python train.py --hidden_size=128 --num_attention_heads=2 --optimizer="adamw" --lr_head=0.00804 --schedule="cos" --max_seq_len=384 --max_steps=5908 --dataset="wikipedia_en"
Each number is 500 + 25 x the weight over its row's rms, rounded and kept within 0 to 999. Layers, rows and columns count from 0. Numbers have three digits each. The size before them is the row's rms in percent of the matrix's.

# up: layer 5 MLP up, 512x128, rms 0.121, rows 90-142, columns 0-127
# down: layer 5 MLP down (transposed), 512x128, rms 0.0989, rows 90-141, columns 0-127
up90 084:494467428514507509459513542535474477490480523506478502467468493479511505510442473519508533519504528448478534509458506478444510509468471490503517508490488513497509548497509492484526508469528509530505504476474536491531533491516496492519537529460510508521513498479467506513466424484481502482489519438548487490485496496488481519487476504489487513485522500466499484470497555531509486477521
down90 076:481461507517489481503512529487523501492506554483519507538475488543541509518487519479501475500515513515502493509477510522526512523502499525519538477507507482586464504524476513525456546477542477512507501482465482516477479485570508459493526512505485496463545491504454471516492464482466499476496513475512464510488497511515469465477483487497480512479498570460493506510504518494476501532448
up91 108:508490480487506462504507517498534480506500471491511514488452496512481470481473490515496448530473519490508527465537470495472488484472478463504513481508488498559547517493561493456503465457489494510524461501474542505514467509506505484494470547476503522553522497535544493492515500459458513481485541466511498509526516467480530489491516534498513475562496500480523525509475506512448511523477
down91 121:493487447538521470522525474494542492487505568483513477500523514511524514502493554476540499486487464520516503541543505476501460502495470513481469577452468508455485506523501472474500481519526447491503511505491488484518496516510526495554475510466523460497477503535485494522494472496525523495505516503488513444497513512497475533485511533452499502481534484500504516519515495492522534476457
up92 097:525484481501498473536524547447485467481489432528541523499531474517457511477501506476498524502522499525510488513530503439482516547521507503522489497469490497554503481488531510477493513502532553498480543522461529538487498490527478491517509567494455514461480493479519504501435530469498497519484445493500489485480522484501486497502530484511544485487525517501511506491465506487505494506515
down92 100:517501463522509492476472524516494517493498505510515469513503485482520493507524511488544475472451535454527525491462480493548488510484505463471519508472494459512487517505514478537471480489476447475494462495530505474537471500511503537476522427520520491482518490481516472464532519554540509480528525492564517480518474553514513502535516521506527490492495516489500490491487496475564505511523
up93 088:530505499488514507479538451493504485487494505503496535464523510504458521485503502427509490510460513490438479502535522477522559526533478508525470503464494530475509479498476489507536473468491495512466544524519483514494473499499466533537490495513517476469457499522508464485485509471535506565512492507487545491532460479493499499503480503491549500501544472507514550497496486510460514464503
down93 087:492491544495529504548465493500520508513502482515530476514485425522506488527515545513493491507513537512531513454490512509496470540442531459474499531478487477466505480470477520469527496500498522494508503520463452478504465484512507548499479515556484505488510483521512498515452460508438470522526497470539511532486548519469505488517532511481502466512466525518520498510506488486498505515474
up94 091:502527518502504476507492487497477507533506485476526471507492459505466493512502508498525484507513507501505468512549551543501523471492526469537548512546492497553491470476530532520467488470438518492480533538499523469479529512506444506472532507465552514548513526504535473472503507500499500477480483515478536531490553516492460467488506517484503508458487520486477499453509484465515477491492
down94 091:465533565494492468505509526493466488482513505520508526488474446526476521461496509526484485457518503447478467544516520473495511498507507500508542482523525539490489491496490506521468533456509467486496496517502538523477531502489475481472518478509525526494491460479471498520470475480515490521493521474523475477499503549507462503468461540568518513481489531455490466481511516537541512507491
up95 136:501501479511513493466506458508477479495505450513510490501497522507546517432496483452524497508481500484477518491514479481485553485520483454504530508480516512546549521479543499484466468486492531477485499558490503489515481501528471525509513486494534489489521486554491458525511497469501530537477476483493500507540521440492487487474524503521517509475535508496501570479453496513473484484464
down95 126:460491507470369537486517487475494529545568498512489491488482486492494510485526516529487481504469513501531522501480521517537495487501487498495528506495513503495486500489545478521459469513496533521512487504494437499507477507486466497492543506545538491484538503485513502527502519495485489474470483523496510509497502505573501506527492500492482508454480515491504513491514538500470459493509
up96 087:492500488531538499471468475500521493519487485474457503492531505498519502464522504463538468492493499507488540508556512475458484505500488505494529486507484539485485486449502519478508484513524525498449489502506471506544562503549471518480500532486523458488466521489472470526484507524519543511472483488536500560480505442480486516496530493476538507470520487460512555495540517520488485490509
down96 092:489495528464482530511485484461503461515517492504518487503484529504508498474466531504455554497462475554508482495520500499542516490460499487506443473502527513471500513516513516502483518495473509513544521506535495505450508470496518518494523477454505513540516525533515479490503464435501458511463524506511490489440512498511525510551529505561471492506520498515474539475464491540518485493491
up97 091:484484492490509513459534476498469505531518506523490509492526525561481526428489469509497516506529538488484535503492514512461503472498495514482487458489504509467505524529462468477484479521537471514489497502508527513512498491472527515515492541509481498445527515528481487456486458498460482528539505488486519496522499469494484514530479492542479524516490458491503496421562540508488475482527
down97 097:528523530473507514487469505493502494519504505439506488510472499458488508490509571488495464488454444546466483502519513494489491531494482469510456490486501487478520489515535522551465525534478475498525454515504516479508508510523507526527511449470530471500447489527490491499464525506540505525492485522491489504482488489478484523492510525451539504495462525542481487492536496522527501560486
up98 093:503480425490487512521539528487476484508489491564483491482462495522468509529501480515552529537478530505524490484500490518481497493489465470535505525469490475490543530505479539498503485532528493523540546525503529520514498481487511512490539549475488477466517525492551504473456462471497493547481489501482539509477484510494513501513500523483501507455532531494496488457526488522480496515449
down98 096:477504530499493450480463509476487506492498547516515508506549473512483545458534503436507466455507512471535495504514471539456522500506487479526497502485477516528502501507523495509474518473486490529504445455523501522471493494511487517467485455474512506478490447487526513504532512492522460493501520476570528491470449533502500488506491525530495518518546552515531511494494518482511508509512
up99 090:493470483536528503504538439509464491503460492466454509474510483530504517477538469511501484506517470484489527490485487479469490518491450568473512532510472494496517517441504502499469473478533511493492483522493485504533494516544522507520462530451477490511477488461491525494482494517545535477489505524500485518494498508473510535520487478457454521469535502492476464494506554535500502485539
down99 097:493498477475548495519507476511539507484496516539512503478531512436491514516475542487475491502494503500468484507516498513525509519482522505497514476500487476517521498502476517483489494490459501527508502480457471487495513500524503493477527473549514543516434511502493505470507530581499508473502507463509533471497454510467494510456485520526483488503505504527471412501555511466542520463517
up100 094:478524510489502503508558521489470466471469468536525489492511513505445559523532468506515510535476488494515497476501486485513535526543437505577498496510518497493481484484497498544498495443480461503475541523499516481489516516497498544494516504511508502470487484481523511481491522458511504520512487501473455517562493495483517502500502504480551512504547438482482508494486474523496510520477
down100 086:502470474534497479535478502486532509518517444533466504490501467534528454513482494501467528513528502495470507451463522522503527517491496476496525464451492505496548487508500484493567516539481530498523500449465504485514535511492453458469486527555448507504508515481492501538511521515502532498484497460469550496504518473498538501474486521517500480509473537498526491493500509530482530485504
up101 091:519495501495493462502503519512467435481463501510521534505472526509469500492485499460526499481535502515473476496492470493509545518490497480519475456492519559533495495497523476520490523465500550501454517494465538464526474513522481507500520492523474529473451501485479500451480519475506565488534489492513525460532530462498475505533477504504493459513542547532472471503516479497506521497487
down101 094:473534477501515484466501482469551504527515514509484473505490484479509512526479507520493476492499565486530486498507497484491436507540507532480535493497519466508491512490462528503483446496509486514540479564492486513512508502515509479481445479458484491490530501498524500513499513594512479482449490527481487535498507525498541506485512500503529514476460480459542525483491538520499474517479
up102 097:505462515486506522517485493508493520511523484528526529464439505514535504471474432496514528520496534502467527521489522488482549498504518463515504484515480537484485518508511462433531509474491476501473485491455508485520447513480518535550480534489548500516528501529536469501453450473480456521485485479508501495530506505489525523492520499546479495518520533496508532482516488509470516498508
down102 099:515495489525537506498485463492553509506471489522459485509491494438466530480499544502472499538490458568496497472516521436514494484465491528495507525518516498527507497428487527481488495466490497458554482507493479527521506495544507515502542493534547526465526483489483497471494508516505533487484487503540480480472516490490481499467506502487555487456533518515508470493490510508492498524505
up103 110:513505511467525488502542494489504491498491487459477497502484504492475552517490479516505508520522437427520484505495474508494556494499481530489504491539486495506547477501507523515425512504497465533512523556508504514506507480543458503547473505497499483498531474511485499453485519459479533484510510496525497476513554511501463492498527512495536494486476447484536531509444497495526487477496
down103 102:511495506478507531479516530541519501507505500512556534502531443476500478521464506461448507499483499509481502523484513467487538537502482524488494499466517470510482511446476477497491540505492539463489520507479540443523494502438552493525492492486462473512523487454485532535524517461507524529507488506502472474550452499529464494494512491505511464495479519518496527504522485498523480505535
up104 092:512446472516532521502553486497489504520484446516491465479478512520519502498473449484514471543513558478468506508495500509474490497497482469521511544544487506536551498492532532515484475504492510494505540536463531515502508519494499488549506540474486471505538468514505487487483490475513507446462502493527515513486543498454483509498465513492476484442535519470521538486519511524501479483513
down104 129:455546470472489488501471555526515450537532477492514506518506501514527502520525471493537466499477496524473543511498466448532496499509444512481494492483522546490505518494461493473486523495468481472471512517502462477517481465525466494481506510499543467488518494515502495495498509520512517501455511529533487519510506525526533474471543464486537567477496506515467511508532472547500519484506
up105 107:469516500479510471516510512478501487517492486504501476474464503497480550496494450513505505531471500455505511488488512554518473465491471493552489506505501468487510499504504483517506489450538492523485540507475524491502541503511523499483568484485504492550500492520530470445511487444494505533515447484481521535516545514495460488511459533482506521516567489473496508474510492502444523524490
down105 107:509536542494525513529489490478532496470494480528498473497500488514489538522528500463502457456500526493525520459516507534549504509512501505500524494487499496489510530548488472462525500502487533539534488477497511482488466489456510539485466484476496472505490492495474523467488500509541498469463483483564529467470452471490439455520520560551498527486507513504528502495478472515501514522496
up106 108:515509490538518519486510462521496454515479514482448489515508513484517457463452505517542471540473486483453484534464535503481501481492500521511503477549497506511530522539532490493475481470511555533515486487498510509495501500490432506524479491513490496549507488550487536489525437495499525507506494520551497491494520486497446520509473461525514498490526479487497516470507514526537477468514
down106 097:513489542472516473453523536500532524508505531463489498488492471481490519529526513513518507498509523516511505487489525511482487463495527535494516492513539496495445500463519505465487505440512504509467468433505512476524495494520517531526551511512497505528465466475511465430499543506496472534495487465474540471525489479505502490490490510486493533493501553486472513480529484532516456450513
up107 111:518502504482507511516487481516492517523496477451491474493480528525495470480501450489556468481492458460493470518534500521499534503499522494519502530533499475506523474480517517482486489482525494479510473496479523469492519489523491483502510522478551480534482459561517492477506476484536489465504494479482540536484557502475461480525547482547486498463556545533537503513503533489501452513514
down107 103:480475538483482497484473521503469491497512484526472478503488523503524449495541497521496486457501511418490516506485502525464536499504488502512500485472509536483519480475464472520533472457490514488557528523511545476474541519473463501496509497520490517488490490531484500486472554477557504538513543523530539486517490505496463537538486499518483539470489510449494480473493476526505485498507
up108 108:451530450480517537480534486484521511506487470514460488511479540486468511504512514498491505548498522499498475477506510516527548472519477538547499495479512537509515456512506480517502469436480548541506541499471503503478536505508488536481535482461512451522453517484495452510529515494535507488461487476500494499510522479485457519486551520512516529502517469501494536504522489477476486516487
down108 110:490511503509522521557512513507548504514498524501544445505468495492509501498497501494492545484492475529492483467527489516466539483517521522532491517494468503530481506541507481537532485477444518536503528449492480478509471474484481464493466476490530513470482529475508505463534492503504537519454506539490511472503516469500471498453532515526491495528483523443441483530475472517499514469485
up109 105:510465517520518489488556507502486500497520486466569481485504489524499508499525463523482499526513502500519559495483454462492521519508482463532529487466509507494497493421500515507504499475490485496483490544480506510516462536489500540510489535486490523463546518459514469485451508483524482460509517490482529529508499512462501497480504525487519533467517481456471514511513565487474473470526
down109 109:514487474501488544537478513509529457526506506515499511521417508502481494501495488440539506501511493496477512453450521508531467520497496482501486506505487479479494482473477550479505476556517507501495481525471538514522512497504473527498482523495500509511536486490476517493526481529509529455524519494525514541491506552501523531544531505502507486511512496449468483489500515477459427464530
up110 085:538488500468495494456478505470502507519484483512480523523477488476526475526479497450525511478492504507497529522494482503501562521530522500525492464519498528533507471530519519489456513530465500503483521523459530474480513476543466483491535513476500476536512503533500497474500501469511548453487461512496526512478480546491455447494474437495507462495498546498533517502448489514484515536518
down110 087:482497493521555517507486550514466489489502516527473449491501532475497494500492492496512479512464500499488513460505494490471517519481499532456524499485489506485521493479509553526524516506514484453524520490526515514541500485489524523486444511509511466498515487466498494504523517503495520521526527515458457470523511485452539536480498534476510540497489467463411468517483522543513491520448
up111 094:528494507489481459510488481512498492501494455507493520538502484550486484532501507447497473462521491505485503515500483508524526494522506462566507517521494520539506441482507505510482528501458545516476513540490516496490492485504494520478533496517506488517441466511527482507495555440489502463486516497530529526500498497503488462525528464500511450493540513524548548508489473476486528526454
down111 108:514513481475537515487483484526513524511498519468464496483516508458464482497513533544483474520468464531450491511530513475479485480507507512463506483468481497443515505498473581514511518500529486494503489504533499508509503505526525496539475522471485440526487481510508510509505479566523483558525483514490558513477465529464488489476515514487530518488522484529461489462497483513509509465519
up112 105:493506493512547507501527510454496485527479486506504521504526503498507499491450481484480501564529547512457509447444538496453478453514475495486533544490480491508569547522505529494501484474499518525517454471526521535505489512491521488488488483518505502498535529520505517478500472497463496494515449496506476547464483465505481516491501506505467503468512517484506518483499528509501490428500
down112 109:510477496489515523503462540538528537506497523573509501497514480487503532489496511504522514459472506480480481488468484494498510523502469468473489482422519514478478487487485483476545510466534502465524511468510505507504485502494493508459493484472512542527535514483516499507478497550479454454529515483521452482483491497491500518556535487534448534498482508487469509528517499496499516542550
up113 106:496508515503531491502505517485501471486500462483490515498499506522444466485494524406509508499480483501486482484558531503515492464576468495540494488474497499501485459502505524497492493524439494511492534552505487507478515497522482532493501520507499505491491492489518486509515510447508523527516465527473533480513512482491446483529550505474552487496524467500511553497511470472481481513465
down113 120:504515487487522472474503442522527501440502496536493511476483481528544517511561481466506504514497474500494499486542506504514482485495526486503527526466495493481504498479506474472533498509491490531505518491534460465489499485467477503563492473526469470544479485488513464518470461497505478569500504507516538482554525465499549505501508482485463503492496488496547527528526468514517507505447
up114 097:494508471505513501497522508476515497516493445528448490520479527488488497496498495436468483502505504517507517458522514513470520523553533499501500503505502480520571487489523538501466489500481474486529512540483499508492492496514490468512528533492474546483513453547529489512515509493489522471461468469493486538523471486486483444557477500484459509494549497540514475514490528540450517507494
down114 093:503482503499486470517496427521482469453508490490497514478465497514485500491498502510503572481525511468502478440485539513515556540489507514459511533532539527478511499516496502469518493505500502494469521492483468496467520502506534530529494544509477537493467537494510515565516515489541491492506513451501500477509495482508514471538477515457483482526496496482489496484465535548494468541513
up115 102:509509498504518497516509497448476470490486475508477471490489529524513466517489437471514538496483508530521504466510522488467477513481498475531491539498493491506504500503531489500462518503509433495513560533505520488499491493484493500513525531476508459484543485468492506534498526460494475456501498483483493518476545514478498463494532503540549441511527550479547550476489494544505502539511
down115 107:492511478530502482496504502499492490550480475474529523511493513480511500470491478467537518524496531455451534504491476507500472522482506529454512491476501482543470472503528476563478494510500505561488505515490546499495521493473531506462531483482485567484522538500507478521502498439480470539516502515510434511513519510506478494480492502470468502506469479502505475517506502541490504517568
up116 103:506531475512525512475525502472474457494508484492515568514482481487460473479508509424505534487507508500511481493522542481485507539494453505549517512460485508523507516514492518482493496487509537505472523487485520484495479496510438529502504516504501530507449527510467479526526502474502523511509481476486492491478550458476494502478498463567541493515559497504527517470478520482500485467465
down116 097:489520476511496470533499482494489457495491550529504499479463512532546568519546460488478480520530487522501474460514483471533475509487517475515538497465516484523508510510517486485485526500482513499449496513451482504496480501494529454496524496485448467489551527488513518516490453507499485482472518515465535484525475547483511502527517489494527492573498473507483500490509513534504521547506
up117 100:479485448505521553483552479512487509581497452528475543470519486536535520463491487526503492538497521488498480480530569476485517502498494543473494553505488499484503518515501471511529448441493540510492502483513485506502491483499482492518463470491483469456492462489499519504523498523493539510482513486539472494466510466484506523485519484518508520489496513480510504477486541495521480489523
down117 111:518472491494538461453503506476461494519504468470527459534487512548528484483547509499507502530482496516525502494501545508472466454515484452463539499513504497534489517540515535513517507519479475495479479479485502488490545510518503489473480495519525509521546517427494559519488498469503500471470487505504492545521481512517470512473447522528496533531494487532514470488483520482475530485481
up118 109:502461500545518537473508454456489487510492482496525520483472471529535500495494485461495495541533486464525548482504481487441524502496447443513518567506494504495486504503542491474536468529528488509499502489496503508493504515485516506512535501498504478489513469523502498515476463482456506475484475516497486557534468477494504508536485475467482503475558549512493506526478528511494495474459
down118 096:465473560517519492506482496517461511510499494519480460556488499472474468474499495495544479500516503504529532502535458480509504472494501486532501491455531484552469481536532494514501530543486471443485515453495496457545461519484480478516501528501482519499535482495500519492515503536471492497487466543495541457477494512493487511498500475475490546534512478505505548507467498490494538535514
up119 078:501514488510514479487505500513448498535466498446458494499497526510466479510489501520548458503541449502506508523536490476474477512507498503499509552528475559525495475527519539507505494452495525507480505503513507504523517494556495472482515532423459460530487465498486515495514489499506472472461527493505442550535519516485456495488511476505512456487516511511490496499502510495518492470517
down119 075:509488471474526484501493449517522493502494513526519484498451482473491505474467495494514476506456489493485498535478494506536487508510486485473520531516494493463505489551488497488502563487498514515514559467535470503457460467509523513527515443532516480505508504550533487495520497534436474497503484511516509521504495480491536504496542547518506512485565514515497451523481475492502550466491
up120 092:501515480539531522496494451551491485469490452460515541473461476491480483478467525486506500514519451489517469435495480515496497474509519487494488502496546503503519480499545455535467460501509541480463473517462500475519536510516481490497482504507502473528423503523484512511527514477502528510521500518515497455529555488481492495515536496505525480496475467542495487508508511484531491521478
down120 088:490483548478546533530548466510522501477514512521505472536503480522537506489490483476483482520484522441532489471463534503507548524463517496503506529518451482524512497485522516511544519462479528470536487492486495510487532483507514506491515511510484534466459543508487513469524467440509513479488507442495520502518471492515450482525452492523494491470532509502463526470508495528482497502508
up121 112:493523516479507482472508458487431496513496475522516540507460501539492522509499484529495508519493508503485512457512492456503476460480456543530513523497445478526490491506491456498487503477535486515493519535508551473538481510533533511490522482484489490493467464508522525512528527490512485500523456447499544479493473464482491513466479481509559475507523516490477534436503496483528506513484
down121 111:459452487496521440516497443535528500460501521493512520478540475489493485503528503500517505494511487467517489475520540500522478531480527491480459478531523509515485524529466532502522476524493516462481515520487467490508535538471512509536509524556475484475499508496479515499517464450526520485532511499489521555503504523508527485479482486502478459468526478511514506554436512517483537508510
up122 102:513505495482508522454505504463510497514502482516501493517532489508519514517513498474530436507494477483474465498517551496506532481493466474550536474526504514497542502528479524509493496460469490503516544505485514471485485514519448519505566511525487516467495520507485478489533515498484482508450462466517543475525466515466510485480535458483529539486516465497520547458533509531497536466487
down122 083:495498505507506464550491468560513476528508482490525500476438503479529446508505484477496544518537479495507510480497507500526495510518493474462538523485470478487518500503499504500500484483486506500513528526495478483523506495511525570497503520566463479511486516505491473540475497468406534506512490492506496496468522497486538521516512535481515487541483478466496461510460519539521511468499
up123 114:471455451506518517487512513521421500512504465537491486513483540535507494507518448521543508529470540501485511499490516481496486507473518506569560515536501483500497523515445498484487490460507497534507503492500523487536463522492521518513513512494502482468538484478504508497473480498463469477480490461475510499499490469487481504469477529517523483473483491480523502453520512510530448514449
down123 098:524521504489530446506506443499477532477527497504490487488484477476498469507495521504480533512508540542541486492518511541517504478532485447489482500533494504506534512567510499499483479521506486515495471507513492494492484509499470507495517467496479496539509511524518507501501534503517504514536472505460458490532510484497552475476527449450477454507490531514511470531422499504544453471493
up124 102:513496524533518534504534459509490494532505463488515448502531538515545479501447508504488497516511531477459529501478502457478477467524504501497515518541468497517538520515536477521453492511445534521477446500496511498466495503491493493513479471540486537512511501495486478479540492460498491484498460503538510503465520506491502531496496449509519504465503492494474526460519552460525529461496
down124 101:513524554446503546474523470515502496483487500492544492514554520508459518525521505491542515521488482487541485448535509525490538481524497538462460484457503477454474483502478495509509505504518436448500455507485497458489547486488512510531484462496509502522462488519520467536484480517478505529499502527481473486446531489489489492497523507512515492489541533511492497514487516528494509507510
up125 100:515472513480507537501558485472483490486490503512506565486499506549510509490472484451582494490547521473451474503522528461469504488493467482515474499486465499471515542502487491520506489468485537473495498491518512467517467502536472506529481495511504461471510446529518475519539531494494510509489534530493501518498530475510490539485513480533477495497527484520482470472489483487501505439485
down125 101:476528461480514499528478478552493512513526516471530521473514488515544507439470463488510469456543497506537488483485551510543484494515475494482500504535483475510491459479542485517524489538453484501535470482448523524488537524528493525511477484533505518495525523486504517501528469500503527492464482521480459509478456503510513501506463494506540479526499490520487460504493532522490459495541
up126 090:519532501490488524493488480511505482560486491491476584468457489535546515516515523444515498470523461507478496456502565502507562503509486484529507550482459509485494498511464493506483491494508535503457493490504517527532462491495492506489504505518541449463484501494472506520522506471460512497493477508550498518491494504480495521486500466510503518479498493545451516503483509518512471517466
down126 096:491510496511488532512501441553539487476520526496535510493479511472499487476499496508496522550505516454518472483511523503528457550447514517517523482528500474531471495477506517477520517522501504500548521495489527501498507489543510487505454505429472502520486518516523506509440493512452509502539479521503502483492490526465502490526496531506490486512514509474533478452487488518441490467557
up127 083:502477506482489443550493474520496461527438466484515487506488485539545493452497491466492516481520491491492556486492504478518541508517495485477498536552460522530504484486521479491501506477448488502502509498463517511509503478514513498490503513494496483496493490492496535468492555470501519470505506501578488495516501510496515513513536500487533429516507559532482522473459506501511489511454
down127 076:505487515488538508475493509492533470540513493550467486476515513472503509483502474545484447520485500493514462483488511518501472525497505525486537517483466488466509508481469548493499504521491520477517482505465493512475494509483508477466527482499484487513600496461527469488477435502499470495500506527544505521475468549491519511523492446517476510482496486482515546520541499506524552505513
up128 112:484505511549512537487516508532471509488519478536494512481502533531533484491499510495567478506454495481458483519502493492506467480489447481528532467481507465494487521533476509520491471482503484511523521517524519437505501529544482468510542514505494493521509488482465483515553479493516513465486511477506557495499494494485485510468495484533519526472533477470507500453510547552467468468529
down128 109:522527499542504545534523489505543481489496491484493518498465514527452488507509488521536498496468464484511512507533498481506488428471534489494531502465483521501458518543504476527495505488474482488485526551531523481444522511536492507496498472503513486548512466475522473542476510526519509473461499498512487488521463508511508501533492468501420488509495495443503517481503507515490490473553
up129 108:506473533555522501484524483446465500484525461511561554482489499520494499463485468487544530501551507524508490442530481508495492544535479511494480468465543496484502507442495525500490484519520481486451484528489480507481534525522478511505480525500485486466507501484492472494463494514527489506515500514485519477475517464475480522494513518534513536517471525498522492493552501511449482521524
down129 122:510492459523518545512497504543491500498497477511482476510534485532472537549478499526505491525488546491476505488511526503554485511509488496514530477540491472486505526517494529520490534518530501507532537508488534467503446481501492522490481537475481495490521440529491497503533492479467489473523476483492480487498492505512486484541487463475473501541488457516415439474500496503508543531520
up130 113:496494508510517554478511482487477502515519488529484508497519549549531469464493496482517525508485489465509493488493506486498477474494486498503551502497495466462512507540473497468453487506503495529514530520502522481487506523509497487523537526499490502522515451475488506513495435478452518502469440499498529487494474524462496487498474491540514497437498460487536490470513582523474451495520
down130 112:509504491477509462521491501499480488516503508468495480505514523507535487470547514475474501498501485512524460465566508484497431487473506488515517462509471494492527501538498529442504556514472477479495482518497533483452517528500484486498530514522536498542471482487527541548506488480539533520502473501467479479477455510511489490515526468510517475463521474497533481522506520559465509503527
up131 115:512525503481527544493492482510486520479518514515498511462511509483482489479447497488490511527491496479435486495551544499508526498511471515493503513486488497460535507499485481461531462472489498497497516506471496485469474512512483524508520522464561488553465504529528501490521498433501480510510498447481568482526518503474470504502533529532460505477531468535491478467538503486466481477524
down131 120:517520506512535491513474515495501524501498479530530534515555456449490455518461517506485499488481502492487519455521494514478516500490472542493510535530501468450495523505470492513534498461472515482498507508516519493460477481492501498489505532452516475530453503505476547510527520460470500507513584488542514482531480495480524492519497560507449482473513456505486503496508522519506471477494
up132 080:501522536529508489477500446497464477505512487468518524494481498528467469503490504482500496497477494522476511505571509468476500511530526486516487518503513504502504455475549477528506482517487508518458515518517478503501505484492495511487508492493481507486498422524527483524529531506514513498529504523499517524495502471486470482547518468485539468489521511532577573523484464472464504550459
down132 096:520522556470498501524501453522532508503489525507458499490473498499504474488453529475529515510446505482497506536539548475487481459512543498477493509498509499476499472517487504524549528471493484505532552505509474478496505479505517509526495478537490487528433462512524476525462565517498494517521513521490530491488483490506482482478499515509548472491531463501485513484488460488500553469465
up133 097:521485515530503474521505488521474446481466482504462456491520510525499535498517501486495494466490519449455512510506529523517523473523490505489458479555517542498501485487547494476519507471474508503419506499455527464491513481524496483498522494487490492541526504490533455453531498486541500466520519484517496503552510492496490481501522491496488461521553529509480519470494509519453532524492
down133 092:518495475514489509499518535502498530475509476508480485495527503462529494479477532529487436519489492482553494526484492541512495537472462487479488519500470559451511486445466518491528492513508497475459535517484477489518504484529488504512493486434499552483498547519483492509541507500502445493481505509497458501530472524495527493534487479507474499471515513512541511518512495481545555507463
up134 087:490507499515509497451496457490442494514471520473498517510466472538534515512498486501543493472534518470511498477438472466452553483474462530525540523514482544523496492514509481485495515523536539525465521478469527508498491524536506527491543492465496466524496490490510517492513496494529512461509466513515478547501479501499437517524491517508529503502453478496503479484476509477541521504476
down134 088:448524552501569445488491468539506510450479518525516496497482456479488471505519467501479480493481536501499522474515477482517525525482460543489515530515488514456510486528517467481505475513501505512558527489503494529512491514501486470533483496500516527489469522446549488515499517533485494524502485522495461513501509522496551497447514499465521493483497492461521527487481541490463517500477
up135 094:512483493473508506533510464482495519505477520491499511486473501507454485500474530463529439492472483499514518541501490483487491478500500449525469495501533527550493522507501520552463486510501527474486513509480517482541457526525496491552468538426500465535461494536512495491476534509520537515509487506524466499507514531479475478529504501482489514518492493495529507522460511510502527476423
down135 097:522467534497520547530488497534509512473525473480529510508498487485555535492484504488496501504472575458512499487492500488442503537551514477484482525485452509452540508504454506525545484480521514469514511500517475541505491503529500529519505491505490512459431498527452481491505521474506527522490505480521492510444488523512485521531518482482481514470484488477517499467498524507486463526500
up136 105:497496481548514493527561487508450451516469480497501509490502470579443488514508530471507512492532491490473509523502543502518546480491520478519519488531517528513481513512472498537462501510433522509499521502495528511487459488487498507543504516477480487498514492461519485486449511497524529466505480509511484538517535512488450482471501483528500476491486515490459473523459480465515528501491
down136 110:506488471520497518493479526483512507488509513498545523515515527499501465486510513491500502471478515489519484450472447508481516480513477466503531480472480492469482539470488500509505510508526459466527497548522555493487516517495481530483448537498504481544522522546512504514489525483541484504515471530527463495513441489487502508507479476540451514546518536460476521500480533476471448458523
up137 096:490525493518517525469564491482521499513491461473500476507517490500480503526479479543499446534504464518519520507478504521454502495475498504525498516499495508552592489513558523521507480480466495507513521540490517488494513504481482475491543516515476463468513508483510450494497530489527485493462490488501513545483519511481498495492469496472448528476494493466517549493463495499534507501445
down137 098:452542567511494470516528501468517440506491510531460496558516479458477463512488527489501506512525541512468479493518521547524497520546490516494479545523516471486507509459495507478528475512530488525483488522507523530506473503463483509495539501529509478488515508509520519497470530547499503480518504532468494519490510516505482497460460489497442516510456526459494502476481513496511479476467
up138 103:505467456481512545557519522485503506515508485541487471484502528511529538511453485490510524533502524484474507533475545506502530490506530500521549499531500489493571538537500514490473482455504505482539487518458505499481490466478463467508502507518526509492570473505501488434483455450495506508488501447519501489486523486495496496504538493510453495465503492484503483488498508470484509509501
down138 098:482500523521525489485484458494459488467511513491501482527475518486509467478519531515527524497462510510470508498514480513459460471469520535486484495479508518485514513463488502529501523493525495503489499489537466521492460507563545524488458523493478457492445454479531489492470499491482499516565497488517473496513471464483460485560516502479514475507525486542497544538470531508546522490506
up139 072:527504494520524450459538498468485507495449490470503504484495483492487486465479474481483466481517480487497496506521505502468535528524513502566527498479448481553490452487510522501485475476486496510507535499472529482498520562522517521497520504434482533513476516492497480493506482514536525492523499506514532508493516506451480531497503497482472433487495564487502546473498520485469477491524
down139 066:458512491486589566487446500475533484523512512520546455523500512434530505496504503522516525511490559494487478528490481469539530466496511494462477453477510491470494542507488530501531508496492527446497490493481507479473492519495457495515524502501503520493479482533544457507490477491478483520490519494491479522476471499501495473466497516545527525489499484485488507485504523506472513498504
up140 090:484497485523510479511542456471483487531471516473467453521499511544495500484490462483484504496504543504504538469471520488474463495496488518486558527507478506539537487515519508494461487525448511503547464505513539526523468506488514534500479491458518480511505495475497524514480467496480502471493477530528470578519494523492477520487453504519481468494503533432502498498503532538483505491513
down140 098:497497536520514557517522476516506533498492539551510474529476459504499464504463526510498467499527509508494482461518485493533565513512484506502502520532510494516484504475471557500492514478467544519458484477432473484508447488521497513527515494480493568492493517496512487476520508494517505488505483499527484488551485480501489504501495471511480480502431520505509522497480456461459491518478
up141 101:500459468499512517496482506498485527514527477544500532443459492489516468477422462491506509536483516522502502511498493500520498549466532483487487525468507501484486534479529470478479457506532467448492469507481509528580504521510480461529462539479522480486521492503510523524490488507516489491497495493529525532464540489481522490483474482524498519488495485511558521516483521511489511533477
down141 106:462516488566509492524500513478491489527496492501487514544493507481542449501500516522512500509554539483539510491489495510473510470536488474471481464527482501510527497466510533541557494479514475512513508465492530556477523485477506507485491499519457506484517561487491486469531480516489467476513501480537441500466490489535506498505484543490479459511509543493464471500514499510489456460515
up142 098:523515496477492494501481502512498469498448487489512517541523521527524515506513533430521476473508485537449445480521534501489505502540516445557461493518520566523515467510490541542506527505440544488488506492456521485489501488516459483490548486478512475482484515500521484482530500495524516500473509520511500522492498486499498462537527454512489489488540519501504523489492489505473483508475